config.toml
activation = "swiglu"
rope_base = 10000.0
lr_head = 0.00561
warmup_steps = 200
schedule = "wsd"
seq_len = 1024
doc_mask = true
train_tokens = 599300000
Each number is 128 + 32 x the weight over its row's rms, rounded and kept within 0 to 255. Layers, rows and columns count from 0. The size above them is the row's rms in percent of the matrix's.

# layer 5 MLP down (transposed), 2048x768, rms 0.065, rows 823-868, columns 672-719
size [ 93 100 102  97  95 103 102 100  93 102  98 100 102 109  99 104 103  96  98  98  99 101 100  99  94 102  99 101  99 101 103 109 104 104 104  92 100  94  84 104 104 101  99 102  98 106]
[[148 156  99 136 162 128  87 134  83 150 138 160 100 119 189 203 126 127 103 183 169 130 126 119 102 128 167  95 116 160 148 147 111  77 112 147 107 123 133 154  77 133  56 118 160 118 173  78]
 [ 97 102 172 103 159 150 116 102 140 112  84  97 118 113 124 142  89 131  86 128 142 156 132  59 142 124 121 155  78 154 114 175  72 138 117  88 176  69  95  79 120 165 130 141 115  93 120 181]
 [ 72 133 117 104 134  84 223  99  99 129  86  83 134 194  70 148 158  89 102 151 101 137 138 140 182 129 137  79 171  60  85 124 162  75 166 161  69 141  67 153 159 166  82  84 255 170 120 168]
 [171 151 146 156 159 140 171 151 133 151 140  92 163 205 161 128 137  68 125  83 194 120 110 108 195 128 101 155 126 141 121 154 192 166 118 161  96 114 113 107 166 139 105 110  81 151 143 134]
 [131 104 136 150 156 182 152 115 133 105 143 129 149 131  82 133 151 146 132  82 131  54 139 182 116  96 138 122 118 105 109 154 146 152 138 153 152 170 110 179 151 129 154 128 219  88  62 110]
 [154 100 168 160  79 110 130  93 125 107 146 110 143  82  89 151 115 114 155 182 132 170 129 107 117 131 132 173 157 136 109 159  94  80 170 103 167 119  82 178 101  98 132  85 160 169 144 145]
 [101 129 116 135 135 128 116 106 143  87 170 164 159  92 123 160 144 158 103 141 128  74  91 126 127 112  92  89 166 137 123 140 119 117  98 150  94 175 134 128 118  92  92 128 117 139  96 144]
 [147 145 130 101 180  65 155 138 142  76  62 137 187 107 112 205  94 146 145  75 108 166 112 137 191 139 124 176 137 103 156 113 101  90 130 132 165 110 132  38  84 116 143 168 145 112 108  74]
 [ 65  70  70 107 138 162 108 138 185 166  95 135 149 162 180 132 106 182 166 152 173 120  89 133 113  92 105 125  77 129 122 161 139 156 135  43 177 172 135 123 132 147  98 152 132 196 128 112]
 [164  97  88 135 133 113 130 135 111 185 126 128 124 167 130 128 120 143  91 150 120 102 136 158 150  82 136 142 211 101 123 104 152 130 198 165  79 139 158 204 114 177  92 171  84 109  55 203]
 [ 85 128  68 120 119 101 115 149  83 156 129 158 131 103 182 105  97 180 119 154 126 152  95  72 178 122 130 104 107 125 161  92 215  84 160 105  87 117 176 129 139 149 133 106 110 119 134 117]
 [103 143  98 108  99  88 131 130 134 159 110 141 108 179 120 110 125 128 145 103 138 179 154 167 112  99 116 122 132 107  86 163 103 103 128  80  94 173 110 160  88 110 175  98 155 114  63 115]
 [113 156  98 145 133 151 141 108 110 164 138 132 175 173 132 141  98 149 154  83 149 115 159 117 118 149 160 148 165 102 124 214 128 122 151 136 172 113 149  77 119 113  50  92 123 131 152 103]
 [ 74 122 146 122 149 147 163 118 147 208 156 110 100  97 135  75 125 189  87 154 112 193 119 133 115 161 106 140 151 140 134 171 137 131 216 137 178 160 135 150 192  99 143 179  81 183 141 163]
 [158 107 176 150 143 171 128  92  96 129  90 175 118  76 178 208  96 131  62 153  86 111 167 138 106 204 150  63 122  79  65 179 107 107 101 102 130 136  50 136  87 102 128 131 145 109  97 102]
 [109 132 157 163 146 104  94  66 141 118 107 103 111 155 136 171 108 153 133 182 143 136 122 192 120 164 141 114 132  86 117 115 111 108 122 156 149 135 126 150 114 128 116 119  81  97 125 109]
 [135 163 124 137 127 114  78 111 163 145 140 164 107 103 173 185 132  90  94 128 140 173  95 140 164  81 124  70 141 117 106 112 117 104 180 124 149 112 139 143 149 164 150 137 146  87 117 142]
 [120 144 163 140  83 143 145 133  92 132 171 115 128 130 158 173 112  83 129 136 174  85 167 136 167 133 139 117 136 151 150 130 172  77 182 132 103 100 120  83 112 104 199 138  55 119 126  83]
 [110 164 138 122 124 120 112 120 121 113 114  90  74 128  80 121 113  72 133  91 153 105 138  79 146 107 130 190 123  78 106 146 138  82  64  99 168  86 117  56 115 127 134 133 224  51 123 139]
 [117 135  75  75 171 146 125 135 160 168 150 166 107 148 208 147 104 153 140 136 138 148 104 148 168 140 140 166 145 160 138  64 101  89 108 110 180 140 122 140 210  79 153 161 165 157 114 130]
 [199 161  94 124 135 166 101 124 154 145 126  86 114 143 142 153 130 121 160 120  51 139 150 148 132  70  98 113  93 156  92  90 129 107 131 140 135 142 194 150 145 165 154 123 101 106 124 108]
 [101 153  77 143 128 113 104 115  62 138 122 121 124  86  94  99 133 105 131 168 114 107 141 146  87 100  73 118 137 117 153 128 103 125 133 112 104 147 104 124 127 104 151 175  48 173 123 128]
 [ 81 100  54 136 129 128 166 124 120 161 138 127 168 151  42 156 125 110 103 119  81  84  93 140 135 164  99 187 127 123 143 154 148 188  83 120 138 123 123 139  71 157 121  67 131 117  60 132]
 [151 136 150 152 132 120 118 160  77 102 125 121 145 122  98 117 139 121 137 179 114 195  88 123 164  50 135 143 132 158  44 151 135  95  86 120 147  94 140  87 160 121 123 120  55  99  87 120]
 [ 60  96 183  69  93 115 150 112 145 105 163  96 144 114 154  45 147 142  65  87 182 166 178 145 125 142 158 129 150 104 128 162 150 127  94 128 153  78 120  89 124 128 161 144   0  91 106 137]
 [157 165 138 117  92 126 163  71 146  96 176 165  84 164  73 164 143 148 104 166 156 110 196 132 132 150 153 144 132 163 157 137  74  84  94 116 127 175 132 176 188 125 155 132  81  79 149 161]
 [120 110 164 128 166 133 159 153 149 129 131 126 108  62 101  71 182 169 161  90 135  80  90 126 113 128  96  73 114 170 103 127 188 122 133 115 121 131 111 119 132  91 162 139  70 193 111 137]
 [105  87  99 148 116 183  90 109 163 100 113 118 108 134 145 119  97 114  65 117 140  96 119 167 155 132 147 113 123  82 147 100 136 125 142 161 171 116 119 105 125 127 124 147 106  86 195 166]
 [106 167 130 169 133  76  93 180 135 120 129  97 106 147 145  93  99  72 157 129 156  88 158 140 106 144 169 157  40 153 137 120 110 100 148 115 104  91 120 132 151 206 137 161 155  92 130 157]
 [101 134  28 114  92 168 120 127 114 164 108 139  93  96 167 153 117  94  88 197 142 103  98 122 111 126 152 115 126 104 119 171 122 175 134 128 101 171  73  96 116 137 223 162 164 184 135 133]
 [120  94 157  86  82 158 151  89 168 125 138 138 122 187 112 133 118 106  75 128  96 108 107 130 113 118 111 126 109  83 151 142 139 118 135 168 136 174 206  86  86 100 111 176 205  88 161 190]
 [168 165 118 136 136 112 113 211 132 142 147  91 132 146 176  96 111  81 150 104  76 162 118 150 125 148  94 176 128 143 141 108 164 129  44 151 174 162  67 140 123  43  73 122 110 134 112 147]
 [164  87  99  88 101 160 108 140 109  81 168 122 123 167 147 143 116 211 163  82  69  99 161 162 199 151  86 157 127 115 117 151  99 151 129 127 151 125 118 124 116 109 144 113 113 116 115 120]
 [157 149  81 118 162  75 188 149 112 171 210 168 154 137 106  73 170 182 105 147 122 154 182 147 131 104 119  32 161 175 100 157 169 108 120 121 106 110 147 139 151 135 179 103 146 132 119 153]
 [119 124 100 156  73 155  94  80 103 134 141 146 179 126  92 108 117 111 111 164 176 131  86  84 105 124 128 123 135 141 112 165  96  78 126 174 113   6 117 111 163 164 192 142  26 115 133 124]
 [129 158  82  89 156  93 157 169 129 151 140  88 133 141 113 102 155 121 222 109 151 124 130 130  96 119 100  96 150 172 123 122 173 144 150 117 184  59 152 122  47 121  91 139 135 126  77 142]
 [104 158 133 119 135 131 126 195 113 149 123 113 103 168 165 137 108 118 152  78 130 133 138  66 172  70 137 135  79 112 105 172 149  96 141 191 113 104  79 164 167 159 175 160 139 168 149 114]
 [117 169  81  65  99 171 165 146 148  82 160 100 122 114  56  55 148 101 125 108 184 101 173  67 159 172 157 123 142 170  59  92 184 195 122 109  94 136 143 159 134 201  99 156 101  93 133 116]
 [110 118 157 155 150 109 117 149 182 148 142 142  98 101 130 183  98 130  72 118 107 113 133 140 135 129 162  64 155 149 142 110 142  37 161 157 139  97 114 165 109 173 115  66 158 148  88 134]
 [102 173 117 128  77 113 115 125 182 144  94 168  92  97 150 104 145 138 125 191 127  76 124 118  94 133  77 101 207 155  76 188 108 147 106 150  89  89 109  84 119 143 189 151 140 199 165 150]
 [138  80 102  84 144 124 137 118  94 132  77 163 149 109 144 143 112 150 143 107 113 146 151 104 173  95 157 129 128 142 165 130 152 191 112 172 132 107 106 141  82  54  82 101  78 131 158 115]
 [138 167 173 140 144 130 114 120 106 131 173 131 102 122 134 144 145  77 130 216 176 139 136 103 112 131  75  88 148 133 111 113  98 124 114  82 129 115 118 131 149 129 157 182 141 115 104  91]
 [ 75 131 162 176 125 124 125 219 223 155 153 115  86 143 113 115  86 139 140  99 155 140 117 174  64 225  59 129 148 122 128 123 101 138 205  81 127 136 143 133 143 113  89 106 116 147 106 142]
 [174  47 174 205  89 106 163  96 137 165 142 157  83 108 104 122 153 131 130 135 118 121  95 112 113 132 137 185 153 191 145 122 119 143 149 123 174 119  65 195 118  92  96 132 179 160  77  98]
 [120  95 102 109 158 119 145 119 112 162 108 160 120 139  22 128 178  92 129 165 167 113 161 135 135 114  68 175  97 156 153 141 126 145 115 115  94  51 127  73 128  91 133 132 146 186 148 125]
 [ 83 141  26 116 113 101 125 132  95  96 177 122  94 110  90 152  96 121 151 139  75 162 110 138 174 188 103 154 115 175 149 100 111 137 123 136 156  93 146  72 135 160 155 114 179 156 139 228]]
# layer 5 MLP gate, 2048x768, rms 0.0657, rows 824-869, columns 672-719
size [103  97 101  98 106 101 100  95 101 101 108  97 105  97 101 106 100  95  93 100 106 102  99 105 101  98  95  95  98 100 108 107 100  97  94  94 105  93 104 109 108  97  98  99  99  99]
[[119 162 114 124 179  96 119 128 139 142 128 115 112  70 116  95  92 130  78 184 136 136 117 129 131 147 142 129 130 148 103  90 115 156 151  82 173 130 128 166 118  95 161 156  93 157 104 177]
 [134 108  75  87 212 101  93  91 154  76 181  86 138 154 164 108 151 130 148 173 116 168 120 160  99 167 120 171 146 170 115 144 181  90 155 119 149 103  73 105 122 150 136  92 135 136 138 116]
 [119 145 156 157 161 176 124  77 136 174 175 124 183 208  50 109 133  90 138  80 189  66 108  71 218 101 128 138 131 164 119 155 130 153  99 135  71 103 101 129 143 130 127 103  87 125 145 113]
 [192 108 163  79 103 119 124 206 164 165  95 158 103 163 123 181 101 121 137 158 119  75 109 168 103 141 161  84 148 144  61 109 122 118 160 155 152 198 135  97 131 205 137 199 177 111 104 187]
 [121 175 134 101  91 117 104 129 150 144 100 120 126 107 116 113 196 120 185 152 123 182  89 100 105 111  57  87 113  57 160 130 105 126 179  98 106  96 191 122  88  48 164 153  62 176 159 132]
 [196 162 101 149 155 152 104 160 155  91 101 123 150  89 112 142 132 113  80 163 193 107 152 140 115 109 176 112 103 128 106 125 133 110 176  56 182 154 146 142  89 148 175 144 125 173  58 108]
 [198 150 146 112 114 150 123 108 172 110 155 160  66 141 151 125 120 117 131 127  89 156 167 128 111 126  41 148  70 151  91 148 101  77 172  99 112 131 117  69 133  84  85 116  99 103 164 112]
 [161 142  47 145 151  80  95  93  84 140 143 162  97 142 111 115 166 102  84 210 113 146 149 173 118 117 203 123 134  88 115 115 126 102 105 127 125 131 145 159 109  99 115 126  67 119 134 159]
 [148 121 105 128 130 207  53  69  98  76 168 138 166 145 123 185 140 118  76 155 148 155  45 125 106 120  57 147  64 126  61  88 120 156 123 159 117 100 139 111  97 109 151 139 140 148 111 134]
 [146 138 160 180 122 170 155 149  33 129 151  96 156 125 117 131 128  72  68 148 118  76 125  37  97 214  94 104  87 146  95 147 119 111  93 119 129 135 110 177 119 123 114 142  86 178  99 161]
 [148 135 149 135 162 101 133  94  95  99 110 135 103 120 165 189 119 126 105 117 170 149 116  79 165 133 112 141  97 140 135 118 186  95 131 109  93 144 135 138 214 108 132 155 133 145 172 169]
 [150 152 122 155 123 129 112 116 143  99  95 116 136 143  81 138 117 155 187 107 112 171  93 105 142 149 107 159 195  83 127 191 147 124 137 102 121 203 159 176 125 130 133  78 119 142 163 165]
 [132 156 118  80 203  99 116 178 144 123 114 108 106 119  98 157 187  96 141 117  93  88  64 186 181 166 186 110 138 117 141 144 107 147 143 154 153 155  97 138 140 172 165 115  53 145 145 122]
 [132 186  78 110 118 159 125 132  87 136 130  89 113 165 154 113 156 150 119 101 156 155 145 121 146 151 139 146 137 144 101 112 119 134 118 141 124  76 125 135 167 156 166 149 153 166 116 138]
 [126 138 111 141 174  58 148 104  96  99 149 131 127 173 144 121  96  85 159 159 160 169 131 140 126 156 139 111 159 151  60 116 100 127 132 191 155  76  87 118 132  71 139 159  76 138 153 144]
 [118 161 129 139 123 119 156 169 131 141 137 160 104  81  89  74 170 136 172 138 114 110 134  67 125 101 123 114  87 149 105 171 124 108  29 130 137  70 138 164  96 119 107  73 182 148  92 104]
 [ 86 136  91 124 123 181 143 120 128  80 163 124 143 126 211 102  89 113 135 129 149 114 136 120 143 178  83 158 125 110 109 139 133  86 106 144  59 119 157 190 114  66 167  80 108 168  82 130]
 [131 135 155 114  86  96 110 133 140 153 188  82 102 121 114  91 111  87  51 128 150 109  88 100 153 113 130 162 112  98 161 104 122 129 123 104 136 109 130 162 155 152 134  85 121 168 169 147]
 [124 156 104 112 154 104 148 107 128 120 123 168 225 173  71 115 140 152 139 130 141 107 129 114 123 196 100 172 151 121 127 138  97 128 167 103 154 146  93 106 144 138  74  95 139  86  89  74]
 [119 150 185 147 115 147 148 217 124 115 141 151  50 129 159 186  71 161 136 138 165 143 112  64 155 176  98 155 177 116 130 169 147 150 145 159 104 135 154 123 138 139 150 186  72 147 140 128]
 [122  91 131 139 109  80 138 165 130 112 139 160 117 139 116 144 136 176 109 162 156  91 122 119 157 133 156 149 131  91 145 113  87 125 130 183  95 147 146 109 162 124 123 143 139 162 137 116]
 [164 146  86  82 171 157  96 147 188 172 116 149  94 129 131  56 156 128 163 143  69 133 130 179 126 167  81 129 145 135 136 104 135 159  83 170 116 109 132 151 101 144 158 140 128 111  51 162]
 [161  99 134 118 142 117 173 123 127  76 202 167 109  91 138 192 170 137 102 100 154 133  50 120 171  79 171  95 118 141  64  73 102 102  91 104 177 137 152 155 102  81  81 132  94 117  79  58]
 [ 97 128  96  82  92 162 121  96  96 150 177  75 133 143 168 117 171  92 159 156 186 141 163  99  63  80 175 110 163 119  84 136 132  87  70 150 163  98 163 113 147 135 153 133 121  97 163  87]
 [ 90 164 166 112 132 146  97 158 166 150 124 122 117  82 156 218 140 155 161 134 145 127  70 105  91 173  90 167 126  99 150 154  98 142  80 113  74 150 115  75 130 115 163  48 121 137 148  48]
 [139 132 150 135 115 126 162 176  94  84 144 145  91 114  40 153 129 222 159 113  87 118 186 115 148 154 124 100 157 168 121  67 123 139 160 165 147 122 117 143 164  78 147 155 110 181 120 160]
 [143 117 120 125 174 152 142  92 101 115  92 133  65 128  65 112 187 139 103 148 135 165 142 119 113  89 204  86 118  86 119  65  81 144  87 141 102 131 104 146 168 168 161 159 139 194 187 100]
 [139  87 131 130 129 113 175 210 171 126 166 171 137 134 133  85 166  80 141 148 156 111  82 121 172 112 127 120 145 141 109 115 140 158 163  64 120  71 142 132 115 167 148 140 125 171 109 163]
 [157 153 151 193  95  88 106 168 191  77 181 108 122  80 155 119 119 152 132 104 153 178 140 118 167 106 162 186 148  94 137  42 108  76 122 160 137 121 139 119 143 113 126  89  59 125  94 165]
 [ 89  99 133 102 130 154 188 209 162 142 150 114 148 136 119 130 136 110  87 101 140 125 157 113 166 109  47 160  84 115 129 160 168 148 100 121 112 158 225 196  93 104  96  28 104 120 127  60]
 [151 125 121 146 101 111 125 158 117 151 155  94  79 144 147 137 145  85 135 148 138 117 170 143 136 136 102 131 171 132 100 144 139 149 215 154 149 127 179 159 207  74 124 158 122 130 162  94]
 [151 129 142 134 149 112 223 115 104 142  94 130 108  89 143 139 117 208 122 116 102 103 146 152 112  87 163 163 139 102  95 141  72 158 147 197 137  89 142 132 159 117 195 130 109  93 177  91]
 [178  92 106 119 105 195 121 140 114 160  86  99  99 123 178  28 148 107 135  89 128 148 109 129 189 119 120 173 117  99 123 101 157 107 151 104 104 150 101 170 117 104 124  92  76 180 160 127]
 [116 106 112  98 118 147  48 125 107 143 109 126 148 151  88 108 100 115 144 167 147 152 104  77 177 141  76 125 116 149 125 111 140 116 134  86 133  89 138 137 157 131 141  94 106 152 122 138]
 [ 83 156 137  83  73 106  99 197 169  45 150 117  98 123 134 121 132 181 179 134  78 120 182 155  76 123 147 197 108 131  87  82 120 131 144  83 149  88  83 128 130 148 137 159  67 177 118 107]
 [192 155 102 115 145 113 179  98 147 129  75 190 111 109  82  86 153 137  93 167 139 127  93 152  96 116  88 119 163  96 144 122 156 131 198 109 134 152 116 146 129 133  87 158 145 132 162 145]
 [139 173 205  96 194 157  91  95  31 109 133 153 157  96 134 175 207  92 124 122  85  91 110 192 136 118 123 143  99 147 168 192 105  81 129 112 173  70 119 181 118 146 103 102  98 161 120 157]
 [148 135  80 136 154 153 160  71  77 138 116 106  99 128 153 118 153 106 139 154  94 105 133 112 176 139 105 146 172 186 119 127 115  85 124 142 157 162 147  93 112 152 224 148 116 143 121 133]
 [ 55 143 100 164 186  89 167 128 112 172 161 157 127 158 110 135  85 156 143 112 128  74 101 158 128  51 124 132 181 132 162 119 170 155 115 143 127 155 123 112 120 148 135 132  89  86 187  76]
 [145 115 125  90 172 144 112 114 140 158 162  76 111 120 110  73 121 136 187 109 158 129  66 127 121 141 122 105  98 115 104 135 115 128 114 125 133 190 123 100 102 135 106 193  94 177 101  98]
 [127 126  52 130  99 151 139 132 131 134 126 173 109 124 127 143 205 138 112 139  88 173 102  50 122 151  85 107 121 120 124  77  56 134 102 101  86 186 144 147 109 131  75 130 126 142 117  90]
 [170 141 134  98  75 118 177 152  99 118 136 195 136  76 107 155 126 130 144 161 144 151 109 133 107  95 142 124  82 106 118  85 116 187 166 121 155 198 125 117 151 132 152 142  62 112 161  79]
 [103  68 144 144 126  72 144 155 109 100 127 188  91  71 164 180 154 181  92 202  99 139 177 132 213  86 141  66 145 115 109 154 117 142 156 155 200 130 128 102 108  98 194 156 137 101  61 148]
 [134 116 111  77 197 147  78 163  89 108 154 168  88 102 108  90  81 106 115 190  92 174 148 154 166  96  98 132 154 127 117 146 103 110 156  67 186 177 118 145 184 109 114 143 113 176 111 187]
 [ 78 109 131 127 164 101 207  83 199 145  99 143 129 159 190 121 156  85 123 116 150 129 167  70 134 175 120  85  88  94 161 137 143 135 125 128 156 166  99 141 140 139 144 122 138 138  84 154]
 [158 101  65 130 118 120  85  46 140 159  84 136 119  78 204 125  92 130  74 145 195  87 146 123 146 104 117 101 122 118 139 177 118 113  96 150 119 120 124 155  91 154 130 161 119  95 160 174]]
# layer 5 MLP up, 2048x768, rms 0.0676, rows 824-869, columns 672-719
size [101  94  99  98 109 102 100  97 102  99 108  94 108  99 102 108 100  94  98 103  99  91  99 106 112  97  98  95 103 101 112 109 104  99  96  94 114  93 100 104 101  92 102  98  97 106]
[[ 89 136 140 143 178  95 176 166 193 149  65 112  84 186 126 131  43 158 122 184 132  83 134 126 168 127  83 135 132 190 180 176 128 117 136 135 105 171 139 125  92 126 128 122 133 138  91 125]
 [125 108 157 106 127 119 165 112 169 130 143 116 186 145  71 162 143 116 139 102 149 139 161 115 106 109  99 109 173 125  78 129  82 174 165  43 114 111 129  63 128 109 112 171 119 111 151 114]
 [122  94 129 123  63 115 228 122 123 162 116  54 121 123 171 149 127 131 117 114 125 116 147 136 179 114 101 171 187 125 150 106 121  81 155 195 100 124  88 145 126 120 153 156 109 160 109 136]
 [102 123 139 120 123 141  89 172 173  93 160  96 137 187  76 123 101 106 156  98 136 119  84 143 151 161 131  64  91 221  81 194 139  93 160 155 152 119 132 151 117 201 172 137 178  83 110 167]
 [133 134  85 117  80  82 132 132 127 112 140 157 122 105  58  90  93  70 167 181 126  63 155 170 140 148 138 215 136 105 108 115 103 157 171 124 129 132 105 146  64 120  94  79 158 101 111 130]
 [119 180 116 166 123  93  76 142 120 138 119  87  99  96 124  98 138  85  69  85 168  84 102 131 133 110 165 108 122  69 135 130 134 132 195 114 164 133 177 156 172 119 162 110 168 116  65 140]
 [144 104 129 175 116 197 102  59 119 139 129 132 137 120 170 141 116 113 170 107 150 191 193 105 152 164 106 161 140 142  61 123 136 111 136 119 185 137 125 173 177  84  96 122 144 144 145 173]
 [143  92 143 161 120  84  87 127 126 186  93 125 106 139 152  74  73 192 160  30 151 136 113  92  76 141 122 117 119 126 142  64 142 115 136 170 154 124 110 135 152 143 167  93 117 116  96 147]
 [123 132  75 169 120 137 114 142 145  98 144  93 150 170  68 121 113 121 114 161 157 166 165 128 151 126  55  79 122  95 142 173 118 144  59 123 168 152 163 171 108 112 106 133 122  24 123  87]
 [ 99  70 131 147  96 153 116 148 118  77 126 192 130 168 160  61 117 151 159 162 122 117 137 165 149 159 156 109 123 104 114 151 117 172 137 149  88 103 165 145 156 115 178 163 123  99 160 202]
 [112 149 132  93  85 154  94 106 176  88 120  95  97 123 152  93  96 154 200 115  86  91 169  92 114  85  43 104 132 150 137 183 116 169 147  80 151  95 176 103 142 132 122  93  73  89 119 126]
 [135  97 151 117 110 165 104 141 173 117 185 133  83 163 156 108 106  48 115 181 129 122 112 106 148 137 120 169 144 156 157 121  90 131 206 135 130 123 110 123 118 106 175 134 108 138  70  75]
 [124 165 189  96 165  62 106 121 124 125 130 170  29 136 156 178 155 150 128 104 128 101 136  93 149 131 180  18 173 131 163 164  90 115 113 100 146 177 133 128  91 164 142 114  68 181  88  83]
 [142  72 133 113 137 166 109 121 139 111 142 149 158  73 118 122 103 139  80 122 174 101 153 189 169 112 136 128 189  75 157 159 152  71  71 109  78  64  94 136 106 115 211 116 132 117 117 204]
 [125 134 122 102  51 172 101 157 192 133 147 130 108 147 126 119  87 147 108 153 107 132 135 166 108 107 148  84 120  98 157 111 119 121 138 165  99 121 144  85 103 166  81 122 146 187 188 184]
 [123 156 110  86  97 156 138 152 120 110 157 133 126 110  95 133 135 149 163 164 184 156 114 129 142 131 115 135 123  74 143 160 135 165  99 125 105 130 127 123 116 134 162 115 189 141 118 118]
 [122 156 105 190  79 142 153  99 104 141 145 103 133 155 134 167 104  89 106 179 145 136 131 124 137 144 131 212 154 107  55 144 173  63  72 136 110 128 133 125  98 113 172  42 127 129 129 136]
 [137  83  93 137 101 130 137 170 154 150 123 155 163 162 127 106 116  79  94 131 160 137 144 112 157 109  48 118 140 145 200 139 158 145 198 160 153 117 127 116 115  94 164 166 149 170 120 129]
 [123 136 122 189 129 138 132 169 141 128 126  99 152 149 131 184 148 144 178 100 143 147 129 132 132 132 171 133 126 134 136  91 112 146 114 125 159 146  85 118 177 113  93 155 138  94 145 131]
 [110  97 123 141 126 132 150 107 121  65 161 100 170 133 152 113 162  67 174 103 132  90 112 162  58 146 153 130  94 158 102 102 152 112 146  61  92 121  73 142 112 140  72 153 159 123 141 155]
 [ 96 177 157 115 173  83 129 103 123  70 155 156 134 160 116  93 119  54 115 157  97 159 132 170  88 116  67 131  94 133 101 173 163  98 181 193 185 103  88  51 107 147 182 142  76 149 168 100]
 [ 62 159 142 118 136 107 159 169 101 130 122  65 106 160 112 110 130 155 138 118 134 146 174 156 125 129 108 124 157 107 132 172 157 124 130 150 142 160 190 130 163 136 113  76 168 112  90 124]
 [108 156 114 132 174 181 140 124 141 166 170 138 126 153 116 169 149 120 171 155  54 111 108 137 127 121 162 119 121 167  96 219 144 120  89 127  90 111 150 116 156 172  65 109  99 147 149 131]
 [138 160  92 142 175 107 135 176 142 129  80 120  80 134 126 207 116 127 178 162  67 103  78 120 121  97  95 139 131 175 149  85  90 137  78 126 111 160 177 150 124 109  57 141 104 160 153 166]
 [131  70 133 107 132 138 109 108 127 132 138  95 128 169 121 168 103 151 132 126  99 102 118 161 136 173  94 131 148 121 128 111  89 190  47  97 156 114 115 110 108 119 137 120 111 121 112 135]
 [173 118 128 138 181 130 141 171 193 130  94 101 123 129 107 142 128 117  86  83 142 102 112 167 150 122  96 173 121 169 105 136 133 100 159 104 144 193  85 135 185 148 137 111 158 103 155 135]
 [108 133 179 126 136 138  88 122 101  88 114 157 166 110 122 112 102 131 152 117 109 119 165 121  73 172 149 114 145 126  90 149 172 154 116  98 139  85 139 117 105 149  97  49 168 148 142 210]
 [117 106  32 100 148 132 202 112 170 133  86  68 119 187 139 103 144 182 164 101 126  79 169 123 163 105  93  71 143 161 147 106 146 168 107 160 116 112 140  89 139 162 100 147 166  81 121 118]
 [123  92 124 150  86 155 139 112 114 133 145 209 115 114 168 128  95 109 114 145  91  53 137 111 105  88 140  82 135 114 126 156 179 196 141 111 127 132 116 112 144 124 118 119 117 126 251 131]
 [144 146 135 120 146 145 128  95 141 107 121 150 151 145 120 104 138 107  79 146  97 182 154 176 124 123 130 131  99 158 130  77 137 143 131 109 119 132 133 162 147 161 128 125 140 120 113 126]
 [159 153 182 127 114 162 113 158 121 119  70  93 191 130 132 121  71 206 148 129 105 133 100 141 157 123  84 137  91 122 139 114 115 123  66  91 152 134  64 133 143 164 118 141 112 129 101 150]
 [131 186  98 133 116  85 116 156  84 123 183 109 146 170 125 148 122 189 118 125 165 176 132 149 196 152 111 193 150 127  89 129 116  97 115 123 109 114 145 124  72 165 138 125  96 137 127 118]
 [ 88 175 119 108 187 109  65 124 167 161 168 126 122 175 127 132 183 134 158 181 105 135  94 127 154 102  97 123 165 175 105 136 178 117 110 157 100 140 123 158 190 111 133 215 154 127  83 160]
 [148 101 153  98 141 184  94 139 152 154 145  66 137  79  96 110 106 116 112 128 141 119  93 141 132 163 112 138 103 165 186  51 113 164 130 128 110  49 102 100 201 134 189 110 101 138 138  97]
 [146 123 130  81 162 106 111 101  84 150 123 101 142 149  99 140 144 125  90 121 139 117 128 148 139 137 170 111  97  95 115 147 138 152 101 153 103 204  88 161 155 188 150 154  71 132 120 124]
 [153  67 147 134 129 169 125 159 179  78 151 124  58  67 170 106 148  98 116 154 126 151 101 177 133 207 101 137 121  84 120  75 171 121 180 152 118  93  94 163 111 147 101  83 101 126 107  96]
 [170 153 127 116 154 127 101  94 157 134 109 152  57  84 165 116 128 156 137 124 132 145  75 116 149  94  63  95 182 149 136 143 107 137 162 136  82 124 169 188 171 132 116 163 139 105 145 136]
 [119  97 103 107 115 118 106 143 108 130 133 144 141 119 121 123 179 152 151 109 202  90 196 125  80 140 138 133 121  65 125 141  58 126 145  79  81 101 167  59  99 153  80 107 119 125 137 117]
 [ 99 118 165 115 155 164  92  81 141  93 117 134 176 112 147 128  76 121  43 120 107 142 128 142 133 186 105  79 127 116 133 131 109  82 121 140 142 111  87 154 141 172 132  96  99 135 124  81]
 [101  94 112 157 163 144 154 142  90 141 107 101 144 119 191 120 113 134 180 123 137 198 155 147 133 130  90 212 155 117 122  94 156 172 132 166 157 140 114 119 200  59  85  78  96 118 136  23]
 [115  76 107 172 122 142 123 165 110 133 114 148 138 100  97 118 166 107 126 115 193 191 125 147 149 140 131  83  95 110 141 105 147  95 129  71  93 126 144  83 130 141 122 126 153 125 102 136]
 [133 120 100 154 127 118  79 138 222 116 127 167 108 108  97 105 127 118 179 142 124 162  50 137 166 154 134 131 160  99 102 197 158 126 156 124 148 102 176 101 194 156  95 101  78  91 148  95]
 [179  82 132 119 140 150 149 161 133 126 159 127 126 157 184 115 115 100 124  96 133 158 177 157 169 138 135 162 178 111 162 173 180 120 133 145 159 138 138 162 162 148 102 160 133 148 121 148]
 [112 152  87 116  99 107  88 124 112 135  55 158 152 140 150 112 131 124 151 129 188 144 115  90 150 124 119 142 144 105 139 167 127 116  87 118  62 113 194 139  73 134 203  95 160 163 164 148]
 [106 125 177 129 151 169 124 121  93 117 137 134 224 172 131 138 118 149 126 128  97 142 141 177 122 147 179 133 105 129 166  97 102 169 140  97 111 121 142 101 122 112 124 144 154 141 130 197]
 [ 95  96 131 194 172 167  97 133 134 127 101  96 129 112 142 144 127 126 177 152  93 160 134 122  85 102 170 181 192 168 126  99 127 157 188 162  95  89 132  90 207  81 101  95 127 168 131 131]]